Weights of a small GPT-style language model, trained from scratch on English Wikipedia: vocabulary 2048.
Each number is 500 + 25 x the weight over its row's rms, rounded and kept within 0 to 999. Layers, rows and columns count from 0. Numbers have three digits each. The size before them is the row's rms in percent of the matrix's.

# down: layer 12 MLP down (transposed), 896x224, rms 0.0336, rows 73-156, columns 64-95
# up: layer 12 MLP up, 896x224, rms 0.13, rows 74-157, columns 64-95
down73 108:501522522478465545513484464544506509518527474479454562481475514519532510498508510503485486507463
up74 098:491461502473489551494496499502521494545475495502540473476474514477578524499548494493523469509482
down74 106:508513486473488517492505495505549536456506490492509538480504522492486501481486461463508449531502
up75 102:536511513486533507512502526529542499504464473505494547473524504506509521515467511518513478524495
down75 099:487529509529458490497473463538464481463526583478509457526460491473520495493526492481508497467511
up76 096:531466514501474529514477489527517493533494519493486509496464539525503515488577549472502558500489
down76 099:476484495491502461501537486494462473475529505477539541502472492548535470497507497497508443515497
up77 112:502458518508541489549521477526440498496518534539513455491485478522441504486507534461504462502458
down77 112:507500508515471475501523522469501482479491512524495491528502521497494419554467510519491504497467
up78 098:495517489500504487519504545533491497485502511482522554418519518511497502473481502502511482506525
down78 093:501511473440537487485499507472472485516522490519466496510520474565466493564499477506511528551511
up79 107:504523490536502517472521458484521516512465512517501485489489466527519510498503483492488507490527
down79 106:533490476527531472511514487501530474485493474462505482486524514511496504534498485525548492488493
up80 101:522501545468457471495502485534488491513497512467533513487485480511497498485523508547528477472525
down80 095:494516453539527524495534528494500552501502477544490469533541490453518481531524506480469485508488
up81 106:488519502470546503523500531478508463494518478556502498535476526491479505509506500486534479503516
down81 102:474531494507494523495512481492499538473489490514486491459487482513489520498525484542434522469530
up82 096:523542456532518480458473547471510524533484439500539500513493500470496478512500518464487495462524
down82 102:500535459489458568483498534540495487491527542481475462497530482513509496485462514522533519490525
up83 101:471489457505536501551524567505509464515471466482519473533518431468488507515494503477490492513476
down83 095:508535477505500496546478507473480503513486488506430496516530521491474526547504492523491504522512
up84 094:447477509508487508522529483487500488498547482503521505487514528518522517457495507486529477477495
down84 100:536538503533496474527469492514506510539467523517486473498475449502455523537558521519517522484550
up85 100:508456479460523541506485519488482538497487515506542502479497501510475459514479487484504507529485
down85 105:510526509519515544447478509525458529523473511486527497524481464473479508480476487503494520508510
up86 098:465535545514487565507484482507502471478529500504506500521530517487475471484446500439496501503499
down86 095:541481485520476494495511463479505484513534479510497514454520505514542504509543494498440506455495
up87 096:496512489559494529499490490482520478531495475515538482435513473491477492481517544522499475493494
down87 096:482498499454494509510494482505471489494497497474476517518493515543498480541507461494501525518516
up88 096:522506511508548504487492510511496500486455525510488483476471466553509509535455459528462492511479
down88 097:537533486514523501471509519514510516496514522521492515504502500483522501506496497454475524485480
up89 097:503499475495515480490439470550514446470496511503518473510496474524503576494515493546515502453504
down89 095:523511464504492503528541522450530493515481485540494477532466502492463495469492529460474507516475
up90 104:472461536531455496521503493512530482496476480520505512469522500524527507513507453492510497505508
down90 104:547534522519514502524492476478526520491520528486542535501495473520493492449527474484486475487486
up91 113:507484531493487461489518488459509494517509489503527451490511497510539497471524500489553490500522
down91 109:506501473486475518526463487504530482480493471502488486556450480520485482515505483496479540471508
up92 103:489505502539496518494518487490473481477492485473464489481500477494474469470499488498456492518513
down92 106:472515494513483521501459521498534509551497495537474470557499504496476522524473501502504450521471
up93 106:497541439465462502527473500521479517480538494477500539498523541512490507499516534476508510503475
down93 109:490465503493482544491534511504498479501507452474480485507504520513478494519505487448505462492496
up94 103:514511501516505448521470481485499503523481522484520490461517508508516519521486502503454529523499
down94 107:468474540487509513506483492536498499487508505466488521493505462501493531492511497489476493498518
up95 097:494546512459500508517568517467531465471458487528500510468498538548507497513494482476513507474527
down95 098:515493490484479491489507480502497458490591508481509485460427473478542519511498470492501524471496
up96 098:474515495475547485490499480516503504492537487521531496489514502524515488492518505519501508484552
down96 092:501480488516464480532468490519501527526507555488509520518485499489520488484517508459498493511505
up97 100:549534486483510520472526534503544479592520519512512528512478502532493525473510502462528537492500
down97 104:464457497505481546480503491511460487454501455482487453489476482471503483478503514511471461531516
up98 098:493496498489495545497535501517448523528495506491506485452562551552508500473481511558507476464485
down98 091:470492522536548486528446498491531479476505481500505537476482487508512455501479491458510515539487
up99 100:458505503514544527513482484496539514477498481488506442506518505511475509568500517506488457449471
down99 096:547507488551491518491483513487486454479516519501524492500501489553520490476509496476473509477525
up100 104:488507536474501528491476519471494519479492500480552475516514484517487530492467479480532518449484
down100 099:477511485484484514535519502514496460480543494496474478565527507509459480491455495520477511543503
up101 098:503496491512490501512528535504552531493473494542460533525497481534511500527511518496519521522556
down101 103:529553435504496485487475500518488490487498490481512494499504519507521538465524489528516509489451
up102 099:470523538505549514505489478489479500480538467489463497494493527545485481473522505486459498518477
down102 097:479505523502473540460518469492486532483523444486507464471493556514502491453538480468447505499465
up103 103:514529480515438503497499535530469528467460465484481469490509484493548535505494505498474493484540
down103 103:496477489481519491545551535477495484498478499526489534512564507501519505473487522525473507535514
up104 103:511519523505537514512551502491506482514505533541494523478486541485498487489490515541527471516540
down104 098:487503513541473592490468511543546476487507482472537535484529510491522499516476510526508520515524
up105 106:474535502460503476535505520532501517463472521497542512502509462501519535514510512503464504477500
down105 111:487522470547505508549499496516527505452508481523493536489519480481508473496501485515495550494515
up106 098:523510502511506494498484500461500491497487462486489465466531494527473502460525514540514534528484
down106 092:494467499491503472498487464493498471462533542511479494512449506477507503488469515509524499497525
up107 094:508503470478540479493478486473524441485439509498478551480533511462484485482465516481445526543457
down107 087:488482515497519480460513456508498467556535510474465506500494474495498481525494456472529492490512
up108 098:444479515484501486453511496543531482535530528573473480491490518510512499461482498495504477519518
down108 093:516537480511496482563498516486475525494465471469527497511479502494517512579440475489483530517508
up109 096:522506491479521488481471501512499501515484476485483496485565501483478473548467487505505519524484
down109 098:499549504543494508481503517477486483496515508550507521515510492534512504484530473519494453479485
up110 096:534519516473504493481501516492435514534510518510475487493488540479507454502511498524580521476463
down110 103:503495504449530480532490501539507479476542512510501493525526480520490498494518489489518533511537
up111 106:543516501487545448528501540469499481492489417501491543474467479497505500531481511482488495531484
down111 103:469484481475511534487545530495479507486473522442518514502503525478466481518526521523445533511489
up112 100:486513482491490485497517498457495490519488475463442490475509471483501478519531496530498547523542
down112 099:508476526511486521520501489490515564506462532459461478478493520511467516512522504448552499510507
up113 098:449484471494563507492513503516457529514510504493453500546455471514464501468518490482485497511482
down113 096:525513550452461513484511521483534521528487503512494485483553496495517521527519446506507499494526
up114 098:506487473529483423505522476510446504484482493490546508476520504548516495490499493499508513520494
down114 106:478464494515469590477474505526539511481503488489541443541481470474539457508509507500506468516520
up115 101:468471457471526457511458522509463502466515462499510489506459491513512512523491513456470503540507
down115 106:515553438488480503515497473516542477494515512493443534492470490474502534483531515529508495513480
up116 105:503505456508571525524497471432580487519506508505473558506454548522462497492481503442490508479511
down116 100:447474548513500457500517470521459456524519498565504450458483514515501516471521480500516548548491
up117 097:499485524504481497477479533483508544517541505488518516526506481505517527506498504526496488468473
down117 091:512540518470472526488492491454523520474484494532485473478478512504514502459513494520483523501512
up118 099:519509508538497483516464516482506485520500536505500467495503476471534471479537530504511498551510
down118 097:497469503512498538497454515495468526467494483534489512499485534507454508506462502501476487519494
up119 102:479479500472494518496555471441490553499547461502512512472483511517530476515514464483490508434508
down119 095:496509507510487483496475508553505468525508521549506533478485449508512512490492514532492465518498
up120 094:528487568492501528508540491506527531489472510512520523519452507490485503439499517488482488492471
down120 088:496484493526499457510565472500459480526466500431527492521501494497534494534550504494523517500541
up121 097:498497486475531483526506486496498514483511513498503521477508535545487519472514504545468473490479
down121 101:446461487485504526518524495507529470463462471524520498528485493484476486488474513512500486494479
up122 091:489491557508479488475530502472493487499506515468486470481501495517478519498454499516494527447521
down122 098:498471513516507468529470519527485472448475479541485534518508491506509481532515504478509471487481
up123 102:475490509492512488507491468455526492504484504491448491565494456503511551502492493458483492492484
down123 102:526516549506498515474454490470509519498525497524501493456513505484449508467555530512531470531497
up124 099:460503499459466499508460474512482520525451505485579464533509495536493508534536485513488486497484
down124 099:520515528474490508491545491490502504476514477500499464526483517418492497490472492498522493545498
up125 091:495511491464462490510479473507505502538480487462500475512514518532506510510499496519472513460512
down125 094:502542545521497516536534528485470485488472526473496511552529494482445483485479528474493502509526
up126 106:535485447468499476512517451485566504438508501522501487517475506498501494492516494490475496503475
down126 101:459509495483517496489515512519482507496508515520486460490528558502514538520509494504455503467486
up127 098:500529535503465497498493506492497491511497456508494486549487486545506512476493491499537462504538
down127 097:479494455477559530491492553472455548487513530499506514487459491500518488531459501491496515514483
up128 097:466509530513527523517487502510491513526537513518506487477522557529528558470472486526466535550488
down128 102:509527498504497492454458463488553486497472513490521491470451506508514518520472466497499510438486
up129 101:513488501536524501530503482483509491518516484490536558537521501493483493484500490430514533503526
down129 104:469517501417488503475474513536494513457496486537498480471504524505490498500462479535491506477501
up130 097:521466469485512539524466516462496498499490510479490502459516515516499524500474501508484515484500
down130 094:510513512516524492471512509521524464473502503555482443530484497524520488476550463480520467535450
up131 100:465458502443537478502511508532483525497507499485475516469433503467490510486461521536547507524490
down131 087:485511497505463498485510463492503489493471501511500488546513496514529558522535501492500458515519
up132 095:506491538525549520526452504477549536492469516466523509523529489520486499482541527503484458490504
down132 098:515503511525519469466468556527492445513507508550504501470472555493481454488538507513477507530500
up133 097:506461503503504475501487453482504504478485488556478482492478476536489558499488510498532479546524
down133 100:500462525487496504458503492498495498469503516546466541531509471477489486552453488516504459520505
up134 101:499480475550503517521523482477520497501548497519468449460494484511451541482484508488528494506484
down134 105:515482525483500472484484499518506451511473513500524483491482531452515489488498497535497507471540
up135 096:554482527505520493535480516502492546479490542491528488508561484520478494514532554516504473505457
down135 099:507525499498478475510510489517505519507504467493519508533468464507531448453521548508463531523524
up136 095:540493499495481542505482507473508518478500500509540461504496494534522518486497496461528522544571
down136 090:539445466468498551535493480501502468496477507460482462468509511517523488522483498529498499488473
up137 096:512477517495449481511537448482432524483477462491494468517472497536507479504512525449528479525493
down137 089:433489505526524554515523479504494502508517517478499486508522512467501527505538510495486506499498
up138 100:452488541510529464465485479489526533505530462523523471448433529508497496476487458490486488520522
down138 100:478475512529504486513528494491514470503517519490496480525504482508507479482520520499493507501499
up139 095:527492498501517499491477522527545517527518499510469447523505512514490471515455513513496527493530
down139 094:495511499491511491515502463494498462498500507476489483521502468498486522493569515509532484505484
up140 096:537518545466471495492514489513498508478515493452529458503545465535524477488545482508474518476553
down140 092:557508497501515502496490485508522495486547493462465529514442480505562499483516423494514529539505
up141 100:505520497488473466524473496514558490507514545511499445529487526494496518510504496504482510521505
down141 102:470483534506499522506527536503491473491477529503500500514504468554491490493535495522517504471521
up142 107:522533471498477477501492453536483493540492553478498474522502468510498509490492509490492490498514
down142 105:522519511509488488517527545491465492494509445573496482533494495525521470482516509499533498498472
up143 099:485517477492496523493497504491523479509479509563474496488493496520521509476507522525561476467524
down143 095:511516551503467468504509483490475517483520486458549512478497516493491517486471517507453489496478
up144 088:518469506479528544470522543459518502515500549484463494530459514478488455488494476519494485519535
down144 101:464504463528464483491484479556505479523551464529470525508510488516509519529480518539503507481492
up145 100:524560474525510496471502501486452500519496528481515525480464445492508492482475472531468508526492
down145 102:473504510490495498497537493495485524520569478484491534514516495514539496489506482479560494527481
up146 096:472492477521495500467505525485483478536546520521461489516499509489479484487453545559521544545501
down146 100:450481517511480541516508453556514552484453483549523516480494492488507485495515476472522475459497
up147 101:504472483506480482478459472471515492516485513533522494508516499530519467442483472466490471536498
down147 105:525518522465493501485520536551497512468448496527523485517565493504554491465497497503536475486545
up148 103:516513482481497479514522491560482472466515454560487562504493519537518482475531506497532522546513
down148 098:488498489563519494488519490448490494476495523450553444507505498476468480551515480479503441488450
up149 090:522505496530504514511485525501464535497538521513509485513518534516499487492515542458502481472515
down149 093:521527518446510501487546481515501454523472489505470485520480483482504537466494446536532492497471
up150 093:477504493504476492506531512567503502509502479502448542462509460460546490505500486504462491499517
down150 091:491492512514516510513478510475484482502502481503480465471540479494507526543483503474504474484540
up151 099:477517468473496518522512494478528516472515463501532523464500492510504493503486481526492460505502
down151 099:513502509511494486483502511507488488532529495501456510517510513480485571539520500498514501488473
up152 097:526516512518530552523522513502483498507510437485493530493476527533559462477498520523521532505479
down152 095:491480464491522454472454506524470496510500549518520496541468493449471529540490485507505475473499
up153 106:505500496480462490492478514478495500522516493486491522492526501508511474470498521518500524500434
down153 109:487497504563498506482497506470509499496523521529517500484494495494499485515486516496499503481490
up154 099:490532475547468503539473517526482491520482514476463527496497492465469491508476541475502458485485
down154 101:521469534484511464522518462517489464484465558487487481509550559548500497516512500525573515525499
up155 105:525493523469524472470556503532501489455495518497473516469511516486481496472480446470478478476495
down155 102:534527513503481544484499523511487566517473562506494490512497487475491493516534513479469519531497
up156 106:458501491554491525493511487489521522524534473556473554503492497535456461494488514502528496585498
down156 106:485484532465532526489487493496517532493516503472534487500501487469483562474516470531462503458479
up157 097:500546501477474474497505455497524528482465501533520485464474511535503514465502488473517457491513